python train.py --parallel_block=false --beta1=0.95 --batch_tokens=[131072, 262144, 524288]
Each number is 500 + 40 x the weight over the matrix's rms, rounded and kept within 0 to 999. Layers, rows and columns count from 0. Numbers have three digits each.

# layer 3 attention output (transposed), 512x512, rms 0.177, rows 283-319, columns 384-511
507543527507485513477466560541477557458484512552505513526467541454532567477464471540556478514500462510551440475501584459512480474407489479486486536545462438489444529520458476487495462579517526609544532473530476519523506499530465583514510467486525534528499485477496544463466432542512574472562463490509532482503547525530573418523477500427512484469500550449533522540544454529501552497535
521539455506432476454496468407541522490484526495457514503499434487481438490456524412497499526494534502483547493534416499498557481477552564543522472450529509518506459536520467568510456432420520536432510521516477484517515518469475532553550479510437527537531522536554533514553444505421467487509478515529501449510603537428468523490508504484467502474460555514527476509451499551524516515497
510562467418561529462501512548431443424483520487494473511468473471539542491416500445573508542509426484531485420514527481505486535546533542505562494479528572462460481514532452562521475558535509528536564509453535490507411516539487472579534532499521461478561588530485465495486470508556565492485496466518552574494527417511484496513542444505529497529570462510489443560545500515477481427513
519532560546546457482496477593445490501472533562543476527446519534506521510492515499462443487544550576539454542494457551478474484496559441445598461468510519458502534528435533543481602459545502507507542453502442437539540443521489446461463451466531483519436506468441519522540491482462488468524489499542472485480500495501461463414493494520545484497509540453490528459486509482446557532423
537486506485538482504471544566426605485449450544483541472500507491474495446539451532566482599468536461501503470570497465501562597490517600543547470529528502559491516433430564574524483597427522553582497528507537446544491538518503426474507536479475454519575510543526483494528474449475531513493525432511505556536515497494552459485501559479433550423539540472498440583525444511457512526514
517439520474518448490584432461518472542480579507522534511505476583466548512491545477460407508510458475477576482489558462512525527446566426468460455557490586530476513541538520493499486580478404495484569347463512499482494470487475513475489631514471479460545427453441508499534464522478537512548521447440477512437495459504431514500483531469514467369507495453515525494541550477436548491524
530438489543478539499517438458557589415423536506474479525467514523486469503483489414521449535478531464509512452484520537477511553511440588565553488431465522414518513491494519496507439580582516468463539518547556464514510533458494459579474545501518537477475565457451533441501457497454570477497511568513510523526512503527485579448520390425484496507536540514499470528441544452490511561546
464502538501563464490472538462543571479459493471521495480558477524523431483461557517599509561592530490510542465474513520565488581494509424487593443524512501505471467487541443536525494516547509474529443472516459511538511485476492499467458440469542537490521411506536460517549481569429477460414465493520465538500496466491500444472466553524518479540517547456448472493547474459449435480453
521511568449527482468517499619481524570515535485529465494579548422576562528548510528521392466516481505488492548539531485499467555557462494476591479528530499527556491507549514582523490539535481550488519500553506399500548435427452511474406486504485478480480472567521503457517491498537531469528607459505508501502424477449475399519558549536483522427518552461459500553541453536472521497453
510422494499509538519510549525492493595445539459521488522504489468486508561477544456480545503521530469491547449435461493486529570527496510559549484490531511437492533541490481475478458484530433447456574526493487499456632539550497492504535498504504477544525446503533479468472487480538488525519413473540590487511499486529487466521505504557497484445468505424455528506501470483514502480512
499553568461434501531514528562552520526507496574462422486482434540468526504512466520486544496505517531548479480575411395504510479499554530452485502567473521502501517483494485467450550513472453494467494494528525471479479548470445436494472546470548506464464537550493497524469488601466478555544570542449484526577557521499549614458549534559457494417476604412552508542427569482450487479550
560492516495538413549424549541535506517440510450492474507517482447484433519452527524490529511477504528506472453500459532502454488499503546417522403489557536510469528468541535492509540445495479536461511463573474557528524510463427431515542503479512569479531566491489551529549511571573489507517563545502506486517518530492512507536540562524463473504563533511541533543522551591511529523539
445494536561498512494546507492500531456524536543489459411586477483476503547465469534522515484564440496453430537545491447496516427493478538500521535521481456520513533465452465471508552509487532453490524479531473536497499489555487482498530497523484553498543504504527450503487479582473535483527501541528515548479447501454519383529500504442451505533554425522542485475561534499494525413395
577476548503509548556418482497505427502489518491498559521512480489471512435531546489533484416537561524515429473471569536439452496513496519513466498486488536518512513533468542559447554530521564508449478516467455497473512480505509547466579534488528626499507476551497468521547503464567489489518510501516499499462539469545481506521511514495478466507459476420455432503518486514545443522489
507501471467492520552532462498530546473500534442425491498466481503551475576484462556588513447479502456466500527565499521438530567517472498518464479526500514498473482468465538479563540506489563492551523496471481445496591506468492407542572484460563484552494508601405593509425495529459481497468549499551508459425545564513502528553521503505482489527533471450501460490487545505498496458536
559523520534538431474478491438486506453456507484543474515492501448460404535516532493505509414505470448507564510519511514439433505500494561502541484553518499495435467499506470497456544485502538463494458569424436557529528517551521532534482412369484532533522559492431548510494413514535477610527539422487467466523404583489559527432501483495494495482538536469528367567446529473579464554522
493494498495396460523542512523446518536522499526451460459556484530499500494541524518474442541532550489527534514448425473507509467516503466449548489568454506510547458510470406482538500467451390547493501523437593517432467514530457497519440563527449463525463488452519492493530514558468437485534503435455485592534490491516445451443473553526549539551535503475529506499463501413552538439463
469545492593403439430487508451476518495509507481473538486490440462503553457573483463515482546525467488446517501535538513487452476460490496537462499507451466438461527483566563519488560498476521496507454551469519512469475487417506474581461492563563416506452574495504459531531495509450510523503471506610549522519511538514463436536501474462440453551504537500533568477522554543557461440456
532535515480443533482519508552483479486435509450533453498442485493508472530475522390461548528548602481536511477501481482494494497541464534442484516504464504551526460502490489450470468481557518547472493472506463518399548551465565480445517551489552520518441442504499496551560375487513506486533539544461465437433479496530493463511509452499552500489467558528497502531451456583573493484416
506517580514495458566515518482476453590497527470524470485513552528483463486442492550496550490436550535525485537539459497556537532519545527515519444503522561540515526513473454503485427528501607442497471486490498481511468551481531541459511569533525583511487547539529432575436508474498560544584534452534514499469461557413513544508466527548533510421584471518477563532458564503475533555489
582553428529500426485482560541510480461537498474592489433389585476550550502483546509477444529555405438533443468468467563499532500505514501519553549554425472481483520492425524528493437498536528457515487485473508420446510510465512483538550558516509444474505448492448555460535494506495483509531459444466505480519528457537541447445514516511566456521578430468558481531506525540491458492445
476536508477497506441413437515617541424472469490464550466493451497555513542490426500499550471398513490460446512487482431474528486463504446540500378518486521469531570543493446479575516593457500489465535489531492423486471468459416473454562468472434502450492529504564517475506475498522491473420495416486515419481482519438530402446508508515484481474559512453523406491482526492551490547508
517516485482466573502489544404548512552528552441492483532530602476459514501486523465515424479487499476506472519539467462505471504479496510524522487456453534556520420514503471466518485512441458494523421512495561527535527472503498485525497503472461544521522455537441473490522437439528585516515561485528446561520489511523500513489564546508485444499486519504445451544357447534497519500506
494485479528469549481410499447542526506495443478486452491428504490445481506479526543547496516494484583472493465463560484466465506504505494570531478433537404511473416537563482548494455511564525520515472485417507481540454497557517536516457503459516547537489531568518482575569560509493478517519503510500488446516503453452507491453485544531527517514499453503490527511522487473483490532475
453481473520434492491438478526567499463485475444492472488553563512520517508521543461383461452439473506455525439448503533456463525490522515511556512543523507466465471510462512455514521555540510560602502530449473602518444524516505502493517449500490543453496498493512434462550489600575474499551479566426512506431471500513466443456541519464458503484480460527484483490478402465482480470498
453458462500515455462497456512490562471489465543529488529486535432496459502455472431541459423564510494402489464564469498504522519473505496496451521537485489537495541488401517488539490466430472491527501541485460538493438509540526518457565452456500483501439448549509506494521499518503501492530493539399507502436497557457518503487496532489522588573491528552571519509456486577434580526485
448483531516439514443510467481418525547496469464479495516480530467468463438489490503455474546556463545384498544461551548477507469508520524528528453377485447479537541504567514536477500436446466433462512444574511532511534462439494520544415524500451547582536483438457475473533509447474490525508485456382494484524495448537478554476473481513509438562538452520542548484550557485457575557471
521465486490457471519481522548538469460448627483447469522538508472511546477606468487556464447476535543489543434508471412471528483570543456437447506494516511575595489546519531516517481424451478445472516539408499479570496536506548505471490478493450481483559454408508573558539503502475553485590570492510434475468413476470506549429533557434492545518514533488493515519448554518554402517465
515537458465538461452505528462506469529531499562505454532470464461481529494484469478545440478540574556545463519551474439477548548459457523586442517509508500497503480504478532547525456537555514473522517499389478534500493556509508464486507508543502419507489453460475394444506515538510514519477512522495493520506491473516512524532517518512559481516557523472475529422473468465504426495493
498526490539529475477550411499491446534512572504561503592495495555513586513470452530518568533537490514535433533512546529482521504461527486448528452470435518518512517465460491495564438563532547521417489519488485478478579483546523526502581471480503489417569532492474520596500520461457435383469530473487614522502490530443470542465539548535453459496512441540411528553448488470499582514481
531543489480479507533494455470550426527501571585505500518511484459533502480503493507541476478512411454466561527481483458521462435516443431497521528465497464483480480467564464509523530509485486503424583595511488506481562534478482564517517450452464547524474541453521547509534494431489506516521510449417445588487542525529546490545490451495467485515506484494467498531471484493535474488518
495592434508546472451493521458551448497470504528455521482415452536542447482509556514509510525522471535468457512510454519462522459523468518482569471567525531525421494497460462569448480502465461582450568596454525536492481414510530519583502521482436561525483470437522491449548515446480492494477527469520517477457472511516503500491582523512598495551466505430471501534486568504528528523451
444568499470520522497532547442450466529453545521549465504493487565495494439539502517517460553532543513507425468572558568510441520530498459464446470450514484560433535533387546609479465476523488512492509426485534524577515462500426473501438444470507538512498431520447449455520476467405467551456449559493506528509491454607556475513490554523533484556526509505506497495525462441563515560508
434561486492462560502507488473525474496487484505535445487427458512444600488569576564526490457489492523499480557515495456521520521451550589495542572509527462511528519488470546394493551489508458436583463441515472508504502510525472573482553486506522483444500494541492458523521456511449584473538548510514480499492541500480538529439562493497456568541455546490512467484564491482443555530454
543522475501441494576460513444540452542533489498504521509467556410508535534527579522473499628577459446520437513588470525541485575521545505465535450551479531505399505486533514464511554473491540473486475487495482458417493440584506506429477522512503570496583518519549507576502487456529488486534585526530470579435457530505494514479489440482478526531516512444467555471512555512550517445479
534435509434535515486496462501490491491525539503435457497465468526499532501510428563484495512507403511513518433421563527490556449475495493500517521596576501501511513445411486478510503495502503515504466565563537472540449459538439517453476528533455507488549458485515543519444437523496450430525515503472509490473452508534504482549438521528487490541456557467510520460415536510436483510559
516534515474522428501533458506423495518497506522507509564506444444508523439463534530461516502519475465545468492473471484509539474485540497518486533442512501537472449495477568450467493539568490509505476477482510508554458515462486495484459547513488524532506430581421552507467477515545449525524526518504487506451519461439470569509488496550527463565467531513521524542460532545516416471490
# layer 3 attention value, 512x512, rms 0.0973, rows 284-319, columns 384-511
578589556527564466532516533421520468481419484467479457551435473511540546560574485486462573531552536446517481484454503491508499538554449463507450522495512591551507504416530562508531492520490446477503459532516489519461481517501470501522515472534438373481508500493483457486511484512427502520440483536520467502502502500465426455518585479440516511559505471482499456501457528476469487485516
478494509480603485503504540492568514533558494481470518471524540475479478485483577554443422466536526559418523574517492487475581533408524469526469436517495509398498522529419516521501458447548468461446486489539510499499533476541535579484515492548533550504498494459514523487489472505566514424474501473494574494555473554466515539544478532520516531499451475421496546542499469426567522473562
460471450485394491521579441468618518470446459480511532563585440496437558490484478453491457484526482515491456489483505408492570584472467564574511513449499519505543508550550520420520511443482482484523511506448578471406439403484479557547565535504480499502517505487509443524541480563534473504514452561429431546472576492519505453528510492505482519508433478524509504485481556467480480502546
448540518575528498564539478505554525546543541493502509617480556450496506524465511508488537479549475497496540517546531404466430405577513517466513518563481518485451465513482541556498475443483530500480532517514479552494479544536495536468471490496485538508410408455482566515591507543432485540489471499537480474452552528524520432539501497460521495532500574522464474450512478426561470525509
483450543494502525486500563425506407542512452498529534478451471467500542450523481483533489469491574520470520545444463546509466494586529559583494562525500426495546504478496526431484512436545551521477455575517527543515489549446467536506505428517564439529493526507504584468501502524493539462428471538506474477477418500492490447547459489504457506474566523487577395450462504525542485502519
417493490456482473472488540498459447568486406468525542475510502431422528501438501518520573479515446559407524525518479538503508445525534410547464500557546502503543496532568471478498490497536492511531409486446452478549445440503432482460540537508415518545503493565505494510463464502603508597464482511498509508545452469429464501471404515548515480530479459433541450531462472420524473592492
441496504545469466529576475514440543466539464485519465472414511540484470500542510463460501548428519533535538522398551495486482448589428555516469427540466448471469517565529481482470525513511445545481463494514538453568418550522540494529521531576404450456528573474491564514543543485523531534512492513490520501480467504512526523472548569460540512523493505541504577504553494592469492491558
380501470466516547487476454472428436557405535509476501523468507497454550474480457454444490499498523506572553461479476479596558525545550486542531578476429427610503453510505491461494495459489497395470457522551470424547521426521500486483511467523488485457476469492455519494520551545516463513505573521536479477506548533436514475456448440552525511449529462509553436487487515440469542527506
563510448568471536511494515509485471556568497546492495527490459576487496424511475493496504552463523549425509521476439646486594492519500498502575533523513522483520496446541497543490483470466493522529482450495461499475467513511522508442532583551509517465468514527463466553464525439502513481497484476486464475452421519464509568419477497567495441562600537551538484473507571538532491527497
447462452434521452497511531450487511471440459500489514504482565591474485534490474521422522497491504534467470545507484443473485554554527483444536543554542475492481589470443432564476466593459521517487480518452521473445519511578472450540446459590518501523447544512514490443539521478448497489524477416482431542443444467521446494521483562470460522625525473480432518494545477439471531523571
373497413429414512466570478490520607523602518465469534518524463484498560477556508502519455499509516530559543476528536521458551500543459501540496419428428484520501494499445494571463561536532490546547567487546471539431508525537474528513471501478431473470504454579559508463529479484421486480520492492448459521497499455459466591511515478444524486557530504550451521543503464515537542517491
494490503480540546453514524520466513490487525472552514491450524426477560570446475572462502481523519561448508534482425550516570552518491460521500452520602467466491555497497507560522467473475460416473571589537470521477484451513459487571518524497471533549468525427446492542537545475547516546522541458429464435553443475495522523513520446528505550506530636444529531524504477519489486465480
477525523554468451558446474518493460592471476546525479557448504504492579502472427497510537506482527473548465494515455519591555559517419507536461530465525470461490460553489473539528503494523503525535564510495546475553516549504522512508481559514481593465522508530548458496508472536478527464523502470549447471551466524540518517472493482539444446513555503534480444498530467415554469590425
482539541487494555505514530505432523463393478463418422494549473471498546525458500471527463494526469561491460458502493471607527483505473517511516481516497493523507499444474523565491458434554540511536530563546487504499554509564502515554495523504439468502566505480479514499458492487471475494464524499444408483433464430460488409436493484521510569501555550526551484524500568524551500497468
518463510546513501520502519498522554515521436503446468525479486525458455503548490492473532537485508522550539434503492471445414494563534457532529500511524513445475500471480497467487510504527452495513503441484458530594482480468474518521525569578512575533509437462534480445548509518508535527564430499477499495491498519571473541452501485522485493505432419536487502454585472562446495519495
575483474515474509503485505505543513544447502619548528502486546506581459520500494434485543516452468543469478535497503509499498523528484606451606443451508465432494460494504539481521484523424540490534413527569438549456441571512459463480476477466576533514540502354572452545482560464459512530523478524500550517486585523506494489477500446380498491417396481484527517462499587455441496464559
422494517493487577499581545544533469473527511510542501481423514510440510533517465442450534492495449508482522492520510464469541509491472521553482459512539560505541440479435494499512515469505523530539546449471493545435519480478541482481504492517528501504491490435543518478514526514537561505497512451505505497453541449456542478561491535429542403537506514462494453503401443495481501533531
505457453504499496529550503529477501559531526471477562514475462501486541571496410556432565480405432501578438485504467509502480546456457484518409489506499499451560451507483517538501493498508546522490537567535453536531544496512472489509510499477519459500529500459497508459482527433495536594502441494500480508514543444555492535491510608558427526421518480488522492505566543494467494476603
533549481491569480519517521499564526508475482499472493607483539469515477454468450536496555543536529507505475521455440447541512508471536471534537575443483500483545539540562445499482470477513507546478572454492501548556474527438468508485516489542531516515576465480542552526530520479498552471455400491552525506398430537527429522490463484583491548493473427532516569470532486585490470444442
498444519527463497472484457471409473437475491526447461529528552500445509498513399518550491496523453522532492585551554423542510531503503531499482407497504525539526477483570537500536490512569510520508480499561450546502538504530481530505421489497533559442576463480518496498463477471520515543463467491420571414446501531476510527618492520403442545436562487468440506536486525448523541468508
491481501467502499535442562525513475557563493457482512579455505521455433523532510441489456550484586506509542481464457496526500523545528510397530494432462462575492437535506600464467477458524468532511526501446552494493506471501492489474499575548558521493460518473432517485480541537446429523532508519482543493539496458455431490500535475419481549485454497584511514519527543486541503544513
471485581561508462552481519457501534518515514501542463565549522500507475533517507532468514593519525512465424522440471511567487495505532515511502545559475434447475583524515532514444530470524516516461474586418476462438499522535543458512504519403475465481583449435554549575541481502513490513522479518518479428470555445528508520428505489548511469484463485514569512573434494446518512463460
489520483486461517514596490589572428543457473494566556502501497545552448364488492497475517525449487439436543449510491491493471451536512493501484482458482472448486416535451501510495575535547491495530521471470511476513442435497500537535576490559489493473523540486530522560504399513530518537495510537515508470529599539524485517587501494490449441508481476547499475426464518490544528474487
506526486530428461470547532559537511541508537517544496552434517487453474519455460518510477485480529532581512477544500483485537471506533449505469503495485486493490489433545463510458495571491467539517611538545459495471468525545471439551498536417483539524473496508501504515522513427492460550556475530512514523483547501473478435489527398497541485470397551449496512566521533436492472614479
550435518551501541582497495501457526499567495527498518533503546483449445540548445502432504542484509499621449483446500516488469516528548443501505427528530430519554505410481411465467491564528511456458433465513471577508436482530475482550514468526493436517521475537488505496548441493468488488475474456531507485521465540532610514547505489477555461558489472529541493498465534527505460507466
523446432518566433434521502453491562504433502500490488471474453529509464501540550596505464568453476490533569523477521420527493524529555474487555532483499501483512503545482574530491522538510494494535566441510532496509451494532556490441480450487545471437522563477535514442467453544434464484468518562564501500537510538432510473518507489479512444579441552481516416548544569445492430600507
513485533494582515472528462430477480570505490501453457474500430538521502444477468538468433510471548489534533490543457488537424546459477432486498479510409532507418463493464494432443515475575532537483453500535537546517484517510537396540484504503540426546517476552474487547442477458415472505483451456468602498514542431471423506561585499476459566464466451488537440575476411569396484415417
538484513569525469462503459484554441525489511511602545450496509571546535511477470470433531533499513461483482510462483465540486445473485522385469443471502509443431572520466466573515541504479547455462496523564436475482452571449565562549500505471590515528503525543552528526589476511538577494444570442516515500490482531468466548528486523444547513514484527535539463480475556482499536509592
542546577470532445527455506498459530491430495525524527531543529446487469442519522475516438507508543468471487546484467451564461571498513493474534559483453542496538492585470551528452525534448475452546501477510478514534503516463533540475445520471462498503547503496453512484406495593591531469539547514495440511450610498594465484525512544447467525509548565413578545526476434513547475442546
539490516452532528485464493423438550421492505474539489545431562489502492556527439503485512470458576552476451397521470489460529499431454534517524583490510520486505544457470537468372531476457431505440507436539551488513565479540486451500459485511574443482437493499491451552598528465453528514409523510441475438522548442476526558447571476489482484535567516511496450431429607460473469460603
468501437565482512510547529494550471491566495416626499471495457469496442517569467441516430547475544490508525454538560512440517418430503497485496482472495612573484448505474436475514460498534446573537479488526517547555573475528480563458540526487503494425448512465500524456560487550449507467508574520440495503444559525494511557560491510460558430493468524531503552575487472493452529498515
490476520515495452535551518457533475530515459496514455522540499514571452519470508501505523492497462486505555541462500517478439480477475567509459489485435516454447461472461449532481492476477469456483475529533546516478469466517497543576500463553445498471540490515484543542499520523428487487452475420526603519461575502513454494531509492518534491436502504372505526452562581481464471534513
478487541461524484513577505510537540416557453526447464460489502494460469527493462493424535519536487474454508455414574498506523555477513510480473525445521507476509563537528455502490523439488552556478567534484480477445493536479485480515486515432490565523533490507567588424447455511513439431497458426492556492460487485480487484460458457538517518471418465449476507519497528458507512410479
524471480532525476464501509517436480531448464529475473453461491510534492504536514518530462484560510528558512500498514548511449568479529465584520537524463529480451422584522480539498525540440468537478505525528412586542539503496550475529482525509473466517466538502504487508515515515468480511526536462461535466560447489480572501450476531437495530436519482507551514452498533498515451499510
467534453523419480518428505439567500552429494458455530415531590470564478517542517508498540496449591546485469584502540499353479499476545490509517543511523555475462425598481559422501480471498454490569479470461492519453489527492462462548469493434513486432455494516503472471493496471506392472520503534507435405471507495431356516392430564519564555525467463416526533493528492493587450549495
529554479513480609498528504541545498453500462500558507448481504568515562465523592501547568509517562540530489594531573417512510487454480484505564508492472532517423497561516498451575557560499511470484522514437511514477437460531432509499492508547514515538504561522579495446502504520452537374519576539460506467586488442528519525482514506497431432493408500530519513441503465517497487467492
# layer 3 attention query, 512x512, rms 0.114, rows 320-337, columns 384-511
477450492530472507531508437515457508518518469531510485509526532484484521529454488518472543497505500509519515500539496490486504552487480497478516482533471529475519498529553493480489426477544481507424479514467502488516549464474509498483493544504442470527506511510494550572432491486522454489501516518483477471483492511504521517514562491456479480545465499470468450444534475473505533424456
501467493505514537483489520505560538492452460499539459507482488441490517439482492490458559514551521504528483519487508527474562534468518483450437569555460471547457534501488499491524512387444523503501526489485472550494492450434554519537466478506485476504504506539478451500508502534543532498534467523488548487493508530516491567519458512487503509503514464516507508481479506520481460581506
540511432484510502545544490513488474527552444474522550466470500453475521541489403476541439495509494488508541491410489506450449496428499536532505511504481520406497537526518455508457447497507473559515436543526548511493493486550517539456504513490496503451532584503509455494433469508457470531517495565515481551510482489529471537523441508508489425592490441510489473550470416509459476510539
443462534486488571504505439462438555462578467458498486483551566476492505480489499492521485534470550498436514468484453498591515476592518531471432482532446477534565513444408504521465489531445488506436439555479507459565458491510547454453510516457486503520419468508556516495482472443486538546535490508507468474484520469490450527583512449569446531552479513511433469521398477523413509428497
529514430523513470459478491513501512493506467514488497529470511530489493521525515472468489524522523508552483552496430468511545446504488550560456479503453457564528445447459546501483493513512504475453457438528400554461499470477504509490542527487513483530511522492507565508547448468391526466478473443448497472458459451513501521552512480542521457555571542461482492439538499488494535466464
500482448545461492379499455577489475476514503514576539465507510532503591514459500494540478519571547492435500465543477575572416502454523539463529447478534479501529514501512446517510503494525539496502552501554521510463441500457477488564474478484529508506528540521540474483471508563566415458568524489555531502444467480498598546465459483464454447473513520518490462467435448543500542567558
472490495431484563449555463445469492441585527544516456454511401507449434509486463469461505522537494496502526553533422442481454499524529512489490545505572466573468491525459498478595471483515528450495489486540517476449437542465524465593439450519466518436464521486470534544529505502463456439521513461586491453511509539571469404474509560538563529527466545426495575478533468513532516503471
553507482499461515495535492516519474488519498507488515478505542448519535539574466503435463480484549477506399543512450542412556485411497490519463515524514566502520493457533508495500595501514542523504499417546541453522517484465480523555521499504494542410480530561467532514489511469458514503513567476533501451473560428496475506539503509490472562492495536506531551465537496467499443445533
529520472462491495516516517455515545492508494484551505531464533569541446554505513479430512526515518548532488488505453453432446482538465561538437430441541469493475482528516471503465528490508484521411476533522581508472489488500485531525489465511525477459514539509474515474443477502485407519522568458473567468486572506520472524417544503489536492495549527494493444587483440488463526498503
486521443452470505538441486463493589524567583522423571475461452498495514475578530508446450456503489517506545507505494552529517557525574564548621535462512496496431469486473496516459551454520440528498427457493423476517591518529528506455496502489509452507452549495504458507475466536542552495503446503482497499468531518476469603578508452523427528528473502512576487476523484585492491495586
485483488499568456555490469502494535524482474515498485537497569449618484529484501485467500463521510531491531614512452494454521501516491450504521466473498514476472492521538455504496542524435507529475492516486563492462523502483441489486488460499496514507461575565566442458491578512526516591508508571526553498565413530577481469480546498538478469538516496446526474571484532491533562486479
430522480537509523536558547538545491469491479484480487554530495494427558500496443508512494449505495488536488541523520561503518545537581499476506504480467487451529440474458473446596492601466498478537464587489468483513519554515498479500466524563475485467472447423461455444464518547529455519449501555469466502479462552436462568524396460526502495482388434457528567420516518488470495533458
525522414468511492463588477396530479520515585504581617503559486513491512458554512527471501510475469484529559476475466506479472465492475463505531529517514531457515582577438490545474490515593538530456504467529485477494462482461492521466560522496525448548493515513528465531511477514520443436437465480526523474544483533538430435525519470444501470442472517509481451525469525502515549480519
403529465559512542475501514401481583582438514483544486502545519565505538468484525555502577516539509529416458475445478460529505500489515519531448439465472526513512517480459540552516540570485504500507521432466430495420472528571567489513520489516491499473489532461476444548479470488494511485489495480492532561470545504520528511464528564457538512491515477429496439574481571492527581496487
494458525501537488535465490499478520442553503537542401506479514414470514490488526480501462501598494464541549498450410549533542531442468547519489494534517536513522545528512470552504431534489528541548502515486473482530452514515491429530535475470464470538523521540460476439459476457410550495521462454438482549474481482548448516542493470563537436453451463601510475491437434509485443451448
495477522540500535447515485478453465524514499514525527511511511616452537505513482487475580479487438487544458450496429577466390460464471486523467562497452511526490509486512563456417543546439565490440528548490447538521452495494521510516516476499554477450461512423414493497484446456566483527492556510498464493567594516476549499510470476505505565459510525444504548481535565518520493488501
478565503507533512453516430479572415408455470504539494488491487505457429574379502520458515480498523452529488504493544609557614517470521477515494501545462519480547528495491504489521517496510470475485460512476464497480499529520533489499472512512510542528533417506503536539495522473503430482553457461501531499498508484461512490555443493438488491545521587566482517571502525507482492498494
426539506471487470489592518515468488512484534431526529503530459534561534427538411436550441644506523540446502506609484456492481537426457564522562557448587468593468517394527490546500526487501559549529514454466455382579629419505496454448561524491478469494461525467494563451535444445481531471514537441486492599528552496386505521464518530528524466451544463527500525436376496558529471559514
# layer 3 attention key, 512x512, rms 0.118, rows 320-337, columns 384-511
524512501515556464496500466509532504436489485422500472536506493483473497526510486520512535534461458487463468527454484514521440505500508524548489504499489467535467493533474482451567522522461503486505550469485503495474515502460525496497461496503521509432508486498451501513525477447437474449504555499508548496513510572469506494518435489548513504461522469503611510500490504521525426553560
623499482492506541515513519480473484466519461467459506475470509509521530541536496506539497515503476502495499478579520475562462547477505516571540551559452478546451517493495514560516438547533486538550557468494517574448496543559424501499527504504523417502527469473547493554472526487473485483505507491530493544480553565479542481491521513504578487455524522445530500472468481517467433524473
513497550418486541504452513536464496494509447550511515484464555499508507522446481496549527524491497487488525534534510477450468484450550535488540511507527542513502529449494521576574489520524471530550453469519516550567447488494507460480579501568428526499461499477527465466479549477545498504582457462506485517535443505496475461474559509507492479494489453479505462496521521456436479454435
544466553498578454512444493566498477514522513581484521513460526550505451440470466453494506513524526473529520468452482522524430552447507454544605493471528506492506424518551521525519395509535451517445467516558491506485495426482497417479499490477458527545458476471532505501456441407526498496553384501465539420435439526468577526487474448520477541453575494598537554462531498636463502494559
473513522468483614431508542534553574555524544556468518508549456431442561495520489515546481481455468517513480540481482436459452519491470477491481479523485472409455467499479502543421433544533490582462540512517456536488437511542511433590524466467495539468477461494487522487539442437496559476447476538549476560466548479481470521475495525489486519513476504503479535480549497449509446425504
485496425560581424456528535535473445507532425479484460545464505482547554476479556428462542522475450557495545495509471523497538515535500409493468541502474490507442527574531491516533530445509546484476459508516569558493515521508477542443499549505478535448478502485535514435464448453468525552498534462530488523447536502467505502478537499558521506499447470492444538519570507501518528472396
466536460530532465561525496531468492428544483495470514530473465552497534531437433451491528537458496440525434427541513524505505494504547544517469553552490522490516498503525447471495605521539510515509467551518463430465523424559486491503494483445558509535534513476539411441464512528490555544502504479508497509514516488471439510518528373560439486481501528507496467499473509481483524375490
542491524474463546529542494504402476551466445494483512460549535506507502501503595501514468525583512543503523532477434545468513582549498496512534465518451505570410610474534479525465520547517446455463491566475542463479502363481453491483469480517451508567475529499495530479496461418518522481529434490453558533498519511524373519511519523507492471500503496430541463508481517526482520527500
498477514514570507493541514481446489476500495480502459483498533442519430549516487490473549481459535467530495494492580521515585527483536553433509416513519585494505513454522471462525452461492512486520596505548453451476446539487481491482448493480471472564551503502533488485483485504561538472492509552442537495547480531479490517409388507469440518479516500499532500506554504572453474523569
546487529513538498539519450507529458539545452536513495529529535539489537427482491479502488523526436475492586543493440499514495426532462556505440485498474489457458530567545448491494524459523460564487522501519446473451534468454477523551521543532492505548511451507464493498495543546498462440494520531476509507521466498488417533571523546524454491487430546507483501499501489496555522486535
550502548534457602560493460466483514483534467550513515493481452458487558551409491503512521516518501532430438460485447498498484468385468479499469536504565442527493542447492463554571509457525466470556481498586517497506446484509443555510512510514510470523523539462472558481489470553451516492431526469489423512549509584490543513551435461582508432504513490505496534523537513498460477473477
536553550443560465485531493510497481556473492515494548539485531591458530415484498577611527572450518556493557485530446488582411465542501536541460546462520412445509499458458505485463435453551526560503499514510561486519545542544505511473546486534507502549516519517417578482474484477473437509477517470445538465561458430520547551488582460451511549547554470544478444569490464570499477446498
515533577563479500479498475453431562525508540469429537531546484554483524453571510515500439491538468574455481456454502506496525505444499548480516483475524570552480492495465432502459468490472527495423547556497506515525417429504484395533457503481475539461486498500440463469532460502536484443492564505498542395466508532467501477452494436419516488499534571438477534518483493463431492537470
500468510464536542550469432486452528485491597569488487530471441472482483525524454458543443482512462512511465551491469462490468453505529594454444502445550456582490501468506456535512490514483468521513532534521481566497557517573515442436538462464547532482551517443515482544493562505537486493506502577469491500589474596548529444441528495469492439453508503502533443527495463462461530518551
548549565533497508476444559558497471479507451501472458494454532479513519517462518529518494535487492511467462514521548485489524502557565508538509512449446535463483488481503567453484480499535511453569488501492583429516458542497563525454464510520486407491516524548511429485514546476466436532429508441504598507478482466459490511510451489439480518433551591572536554498477501464435484472479
588496578493487554479566436524530563539500480513519504557490481518552487509431437495443354596447603518525473498557562511508492539486476495467444536503478522477463503500441503535503555512482387482473493479532537463504494502556476515508458517540494610523563493607540452456530452618515498489467542501543431536460412501533456455462537457550458524396450481512442492535522510524484514447494
516526486396491493488495490442489507550493472466547527556488536549510527538500462529496537471508401480586552509506484492438427613512473542513539451480578563569502448471499448456534549493500473536539465494401578508540489481508492437523514493460531546464454464528486564515450478507530550553463518576548476499467493475494463437543507514513478445527502470509389497513521518463587522598475
445497539544540531487468533482436458492507582469495546484512529520510467501464575545480491447528532534505468477421538601484549424539507534494489448506485518523489581588494462510468542522517465426482532528476470481515486509432530515518485489478486474441568604559513554530560534566433533578405490517483482464497502539521541533503481524488409470521452569572506498515467437551545498512536